Weights of a small transformer language model.
Size: 8 layers, 4 heads of 128, vocabulary 12910, 61.1M parameters.
Architecture: RMSNorm before each block, biases.
Training: a variant of Adam for these matrices, 1122M tokens, 8561 steps.
Each number is 200 + 20 x the weight over its row's rms, rounded and kept within 0 to 999. Layers, rows and columns count from 0. The size before them is the row's rms in percent of the matrix's.

# layer 2 MLP down, 768x3072, rms 0.0181, rows 154-179, columns 1152-1279
106,192,211,170,213,218,211,175,185,200,183,190,183,206,215,197,183,209,185,177,193,211,194,179,204,203,161,209,205,136,200,186,213,182,213,191,207,226,204,170,184,211,221,201,169,220,214,197,175,190,187,201,211,194,225,169,216,267,219,176,157,225,200,170,208,188,238,199,219,203,253,216,176,191,222,181,201,198,198,195,207,237,200,225,199,183,198,215,234,200,213,225,196,198,204,180,236,193,241,227,203,170,196,226,194,209,216,208,210,177,217,196,227,181,210,179,170,188,179,215,254,201,217,192,185,226,201,195,218
102,182,191,212,216,197,200,192,200,221,212,181,191,172,206,172,214,232,199,221,193,223,203,212,209,200,213,175,177,208,208,176,196,205,192,221,198,198,245,197,154,208,229,186,207,169,202,140,196,229,216,201,199,189,242,195,183,180,228,192,204,169,200,215,182,195,197,185,192,190,186,201,236,182,189,212,187,193,189,209,221,174,212,169,211,165,213,208,207,226,224,204,167,211,180,231,190,208,228,200,202,192,213,171,174,189,160,183,160,172,169,176,177,182,195,184,186,151,177,203,200,230,183,178,193,193,172,196,165
088,164,203,194,173,213,161,204,182,201,201,196,185,198,201,171,184,204,205,215,166,171,221,225,214,164,160,210,146,176,184,211,200,184,190,186,191,192,197,182,171,165,217,195,223,245,193,209,206,215,172,182,216,173,182,205,225,173,223,171,224,173,161,188,209,177,189,187,228,225,188,191,174,203,213,192,194,189,198,209,207,200,184,184,193,232,194,183,191,180,217,207,222,216,157,179,194,185,209,152,207,170,189,220,202,176,178,207,196,209,219,213,194,207,236,197,195,172,187,183,193,201,165,179,186,227,196,200,146
101,211,202,184,199,201,217,219,191,202,207,209,227,206,216,145,237,206,183,196,209,201,183,215,224,184,224,236,183,223,200,182,201,187,189,215,189,210,153,238,174,169,203,183,230,237,193,174,220,188,190,182,209,193,189,219,208,223,186,189,201,150,156,199,195,173,197,199,202,196,228,226,204,185,196,165,149,175,205,198,180,190,218,202,248,192,169,220,191,214,226,231,234,196,199,194,209,227,218,199,202,190,184,175,180,209,243,178,189,242,184,199,204,192,195,220,180,197,218,211,185,227,200,189,213,200,218,178,186
095,164,192,212,217,219,201,233,216,163,186,188,211,239,182,217,211,217,198,225,203,190,209,182,211,185,215,222,166,206,234,181,211,196,201,197,213,170,160,174,190,214,235,200,197,195,196,206,188,183,213,193,186,219,193,207,194,152,187,167,218,183,239,211,183,208,189,183,207,211,245,201,205,198,170,205,203,209,194,161,179,182,219,257,216,232,207,220,228,216,210,236,215,204,172,196,222,242,192,216,142,184,171,207,169,179,202,212,209,232,210,221,187,221,173,226,205,207,198,201,192,235,180,204,217,221,168,197,186
080,176,211,182,208,217,219,212,207,224,216,181,214,185,190,210,198,209,193,228,212,188,220,186,214,189,200,211,227,201,176,197,204,223,234,224,175,206,226,227,163,215,208,239,167,191,192,240,184,198,219,194,198,195,227,199,206,204,200,190,174,190,180,184,205,203,184,157,235,199,233,196,182,188,189,210,208,212,184,228,241,212,226,186,223,179,180,202,197,190,226,207,209,190,228,193,181,214,233,169,183,227,214,179,227,228,202,198,171,212,212,206,216,205,205,221,176,225,193,216,173,164,214,215,192,212,169,237,190
103,191,192,200,247,205,212,205,230,193,216,197,177,215,191,195,188,175,222,228,225,181,207,235,206,171,212,219,202,227,213,218,186,201,212,205,200,203,194,218,196,211,215,207,239,206,201,207,197,221,201,203,223,208,198,213,189,197,220,203,193,200,217,210,186,219,228,226,185,218,210,180,172,161,183,222,190,174,180,224,232,202,240,210,197,204,173,240,194,238,224,203,203,230,219,206,214,171,157,199,225,181,188,213,209,213,195,204,222,209,225,177,204,217,239,202,189,204,208,208,199,217,234,244,224,191,220,236,186
105,178,188,224,195,261,222,217,226,229,218,208,196,221,195,218,236,201,195,207,196,190,212,202,231,205,201,189,227,175,216,172,187,196,210,157,216,196,193,202,198,174,193,201,205,217,204,164,196,216,220,205,187,186,195,205,204,193,213,202,224,226,171,217,211,159,209,194,192,219,196,188,205,185,194,213,211,236,205,204,218,205,237,186,189,221,193,231,210,182,233,187,220,234,207,205,205,201,214,211,165,200,217,183,204,207,187,204,212,245,208,201,229,195,169,210,172,215,200,183,168,205,257,198,217,186,252,184,211
095,191,199,194,231,230,201,183,203,212,210,225,202,196,172,170,210,196,191,214,198,213,207,190,211,192,229,190,217,228,181,168,245,257,235,206,181,191,172,198,226,229,206,183,189,209,165,148,210,229,180,223,236,193,211,215,172,188,215,220,190,218,209,172,216,220,219,208,223,183,204,217,223,211,142,211,208,197,190,209,241,204,199,198,185,188,235,214,214,153,161,208,198,179,198,205,211,208,162,198,193,196,191,180,204,200,176,216,211,216,189,212,211,220,186,138,238,191,197,218,163,210,220,228,209,195,197,198,194
097,194,180,224,190,201,173,225,230,189,205,190,206,203,226,229,200,195,214,185,201,195,246,208,209,179,182,195,211,198,199,201,185,193,208,222,212,214,205,192,197,189,230,188,209,212,166,192,211,162,205,204,169,201,209,207,209,165,220,220,198,224,198,173,200,174,210,211,201,192,177,183,193,201,190,213,215,211,176,198,182,209,169,216,197,153,182,198,186,183,195,188,198,217,195,197,211,195,208,197,204,174,171,162,175,201,199,174,241,195,219,214,175,213,223,189,194,204,226,205,206,238,261,180,207,201,185,204,233
103,190,198,211,165,190,227,195,222,197,195,226,229,213,215,158,187,195,157,174,226,191,203,241,193,230,173,197,204,197,191,212,234,182,218,199,221,214,149,187,176,220,180,194,211,195,183,192,198,193,178,193,229,186,197,200,213,210,219,174,165,196,196,219,204,215,223,184,176,181,191,216,175,197,205,190,140,219,181,171,206,209,169,207,202,167,209,217,205,232,227,225,182,193,183,218,185,192,216,199,166,174,195,218,218,198,233,219,198,215,203,183,197,206,210,204,215,180,202,186,208,189,215,213,209,211,202,214,171
106,185,177,219,217,224,250,174,226,189,214,183,205,221,224,175,206,197,161,202,184,201,215,235,199,201,236,223,191,168,229,187,176,210,202,185,220,231,208,193,179,157,190,200,218,223,234,165,218,198,207,202,195,205,220,203,195,214,218,193,193,246,239,217,172,187,198,216,214,211,209,205,217,187,200,206,218,185,222,204,230,193,191,213,187,215,199,209,211,248,176,200,186,180,223,212,204,213,231,205,194,225,206,169,209,196,215,199,193,181,210,206,241,218,199,232,192,214,202,227,196,201,196,208,233,196,220,186,209
091,218,187,215,171,190,244,183,204,206,210,214,215,215,225,223,181,185,176,205,206,201,229,188,173,231,176,178,230,256,191,223,217,225,197,210,201,188,193,189,213,155,190,176,198,170,183,205,218,215,209,209,222,204,196,194,219,169,211,184,158,192,193,199,195,196,227,200,197,198,241,211,226,209,180,198,227,201,178,201,193,207,210,237,204,209,238,218,184,198,189,192,209,202,201,198,221,190,202,208,200,152,175,192,185,182,198,179,195,212,178,200,201,193,186,183,198,233,206,186,196,176,199,215,181,163,205,197,191
094,220,210,160,226,187,197,219,213,204,215,176,222,230,180,166,214,200,175,200,221,178,174,188,207,210,194,206,209,224,206,227,223,153,195,214,182,191,164,189,209,213,204,211,211,171,192,187,172,187,196,204,191,204,212,200,217,212,196,213,155,207,205,214,194,210,186,185,195,192,193,225,206,210,180,196,191,177,212,212,199,214,204,193,155,210,196,207,176,222,195,215,218,219,211,180,195,184,200,203,220,159,202,242,210,170,177,198,183,171,197,165,209,188,234,233,144,195,222,191,228,197,217,178,199,192,205,192,207
098,195,227,202,181,185,228,220,176,201,211,161,178,184,191,202,179,187,212,208,206,180,216,228,197,214,225,209,228,220,205,223,183,200,196,202,190,183,179,202,168,206,205,187,202,190,178,228,162,229,198,207,212,161,176,218,203,199,230,181,204,189,185,208,182,224,178,214,195,215,208,199,223,203,207,195,216,196,203,156,179,175,211,208,203,199,165,186,175,225,193,178,180,225,219,212,191,166,208,193,201,191,196,181,203,210,233,190,204,193,235,209,195,214,208,219,218,194,202,178,197,163,204,191,223,182,174,174,183
102,220,192,208,204,226,233,201,205,217,227,203,187,169,195,189,210,223,183,205,202,209,194,232,208,203,225,198,242,180,190,222,195,196,199,218,197,205,220,200,172,194,223,201,189,207,208,162,245,181,199,175,193,177,215,194,206,233,213,197,229,217,201,168,204,199,173,190,173,198,200,184,212,216,194,204,201,196,212,196,198,166,197,206,219,216,234,230,162,217,200,195,206,258,227,219,199,225,205,214,180,199,197,172,196,226,182,190,239,220,198,198,200,183,231,216,203,202,216,197,261,177,223,211,214,202,203,236,215
103,190,211,216,249,171,227,188,218,211,229,200,196,185,186,207,212,185,177,213,215,213,217,168,182,193,224,171,174,190,205,211,206,223,172,204,219,206,184,217,199,176,210,183,181,205,194,216,220,210,225,209,235,219,242,182,200,164,204,139,216,166,206,200,183,180,232,206,220,201,176,186,176,184,248,214,215,219,160,211,175,216,189,217,181,206,215,195,170,197,210,211,209,193,155,174,179,195,187,216,221,184,203,207,229,193,159,202,213,203,196,239,152,173,226,191,144,203,159,202,219,199,191,219,189,178,246,169,216
105,163,185,223,185,207,192,162,226,172,195,166,210,187,202,208,190,205,211,183,194,173,183,188,174,190,224,200,182,232,213,219,197,221,219,206,210,215,206,199,178,209,191,193,174,167,188,198,223,187,207,204,205,214,190,195,211,204,219,219,195,161,171,165,182,211,178,196,192,196,195,190,195,222,217,197,187,212,193,176,188,231,175,162,185,196,196,181,189,190,218,224,189,206,212,204,196,186,155,193,197,205,189,217,215,162,202,176,207,196,175,203,200,155,179,190,186,197,203,211,183,199,222,222,184,187,209,192,185
108,229,194,203,218,194,199,214,233,193,187,216,187,218,190,186,226,197,234,206,221,237,214,181,192,214,179,187,168,245,198,183,200,208,195,228,199,222,184,193,220,197,194,190,194,180,227,183,192,160,227,186,191,205,206,172,223,201,196,203,222,184,186,227,164,178,191,207,210,187,214,202,157,205,191,227,180,209,205,196,209,188,208,205,200,222,213,206,181,185,186,195,201,197,208,202,208,193,204,189,193,225,188,225,215,249,191,185,195,170,218,209,180,238,232,232,196,192,157,206,185,182,204,202,169,180,194,182,201
100,179,184,200,208,155,204,175,238,176,186,179,161,191,218,232,189,235,222,207,204,170,177,202,174,215,246,203,169,203,206,200,204,176,213,200,200,197,218,173,213,204,169,204,196,189,203,169,203,222,180,213,183,201,213,200,215,205,187,232,223,203,184,195,178,200,163,223,188,198,222,171,186,186,207,199,181,175,199,222,172,221,197,221,212,199,194,254,213,211,250,204,232,179,180,174,225,177,180,173,208,166,206,169,205,180,232,222,244,211,205,168,237,203,176,193,191,185,221,162,180,239,195,200,207,151,232,211,212
102,188,190,178,211,180,180,184,178,214,207,210,218,212,196,191,195,206,214,199,212,185,188,206,209,200,218,169,238,246,214,190,199,189,223,203,223,213,210,187,145,209,219,224,213,171,191,195,221,177,214,175,207,199,201,161,218,215,192,174,201,153,202,218,200,210,171,192,187,194,207,210,205,192,200,184,186,186,189,203,210,179,185,207,207,222,200,188,196,195,193,203,213,208,192,188,205,218,200,217,196,236,227,188,211,148,218,206,217,197,207,211,202,193,198,194,194,193,210,198,187,184,190,200,208,189,184,178,184
104,184,191,195,186,200,183,191,231,218,197,196,213,217,210,206,205,198,230,222,192,213,206,213,168,220,204,194,196,198,193,202,185,215,195,197,218,203,221,199,215,213,213,198,200,191,170,202,203,166,223,197,197,194,196,196,207,209,173,207,214,210,173,216,177,208,175,217,187,177,205,204,187,193,169,197,186,220,250,202,181,231,195,223,202,206,182,212,155,197,226,188,212,199,179,227,198,220,203,189,218,210,224,178,234,239,189,180,205,175,209,177,184,208,203,238,210,197,227,183,231,193,189,169,167,154,213,202,171
094,188,241,178,234,196,197,204,197,202,232,189,184,167,195,200,210,173,229,202,167,223,184,224,214,197,194,240,175,222,192,192,217,184,216,246,168,205,191,185,201,197,221,183,155,225,191,188,189,222,181,214,227,206,176,207,212,192,244,187,146,200,189,223,191,201,213,219,184,157,180,195,245,215,200,215,171,204,234,204,240,176,253,155,184,181,205,210,216,198,206,176,198,198,223,214,179,206,204,218,189,192,224,192,182,223,233,193,222,207,205,210,171,200,156,186,150,198,211,201,184,188,202,209,183,190,210,189,165
100,219,201,190,234,185,187,204,207,223,195,188,208,203,217,227,204,217,225,203,213,212,213,164,193,173,204,181,166,236,174,191,198,205,198,200,189,206,193,202,256,183,268,206,205,210,198,218,220,217,217,194,237,186,173,186,190,201,194,179,201,204,215,200,189,193,216,178,199,188,202,203,160,181,194,199,204,183,175,195,225,201,209,231,199,223,214,203,201,178,172,197,217,189,201,219,211,215,240,231,224,216,179,210,169,202,170,196,208,172,201,173,185,192,197,166,204,208,209,209,197,211,160,194,196,186,185,198,222
111,178,212,204,217,230,192,147,130,171,212,225,220,153,203,225,204,197,168,237,179,230,178,194,165,196,176,198,226,212,194,183,211,221,179,233,174,200,272,220,200,194,182,210,216,197,202,195,231,249,191,226,199,207,204,191,199,227,194,205,222,188,212,178,194,224,177,192,194,177,209,201,206,233,192,171,186,192,212,219,229,238,209,179,159,203,203,212,178,166,205,201,179,188,210,186,212,210,194,247,250,185,205,203,226,219,244,179,173,166,176,191,185,192,190,184,172,210,226,216,199,207,216,216,194,208,176,172,172
097,201,213,194,178,210,192,197,203,175,212,161,188,209,158,191,178,206,234,179,148,200,230,199,192,195,172,151,174,193,181,222,182,207,221,224,200,184,219,215,241,156,177,194,204,170,213,196,215,214,182,194,181,192,187,185,204,200,199,202,209,211,198,193,194,194,180,226,161,198,171,208,172,195,222,183,222,191,192,248,174,209,207,201,209,195,208,236,223,176,183,196,175,221,201,188,192,167,201,160,180,213,204,195,170,175,200,190,214,242,189,180,194,195,231,197,177,204,220,196,182,218,181,219,180,179,168,183,211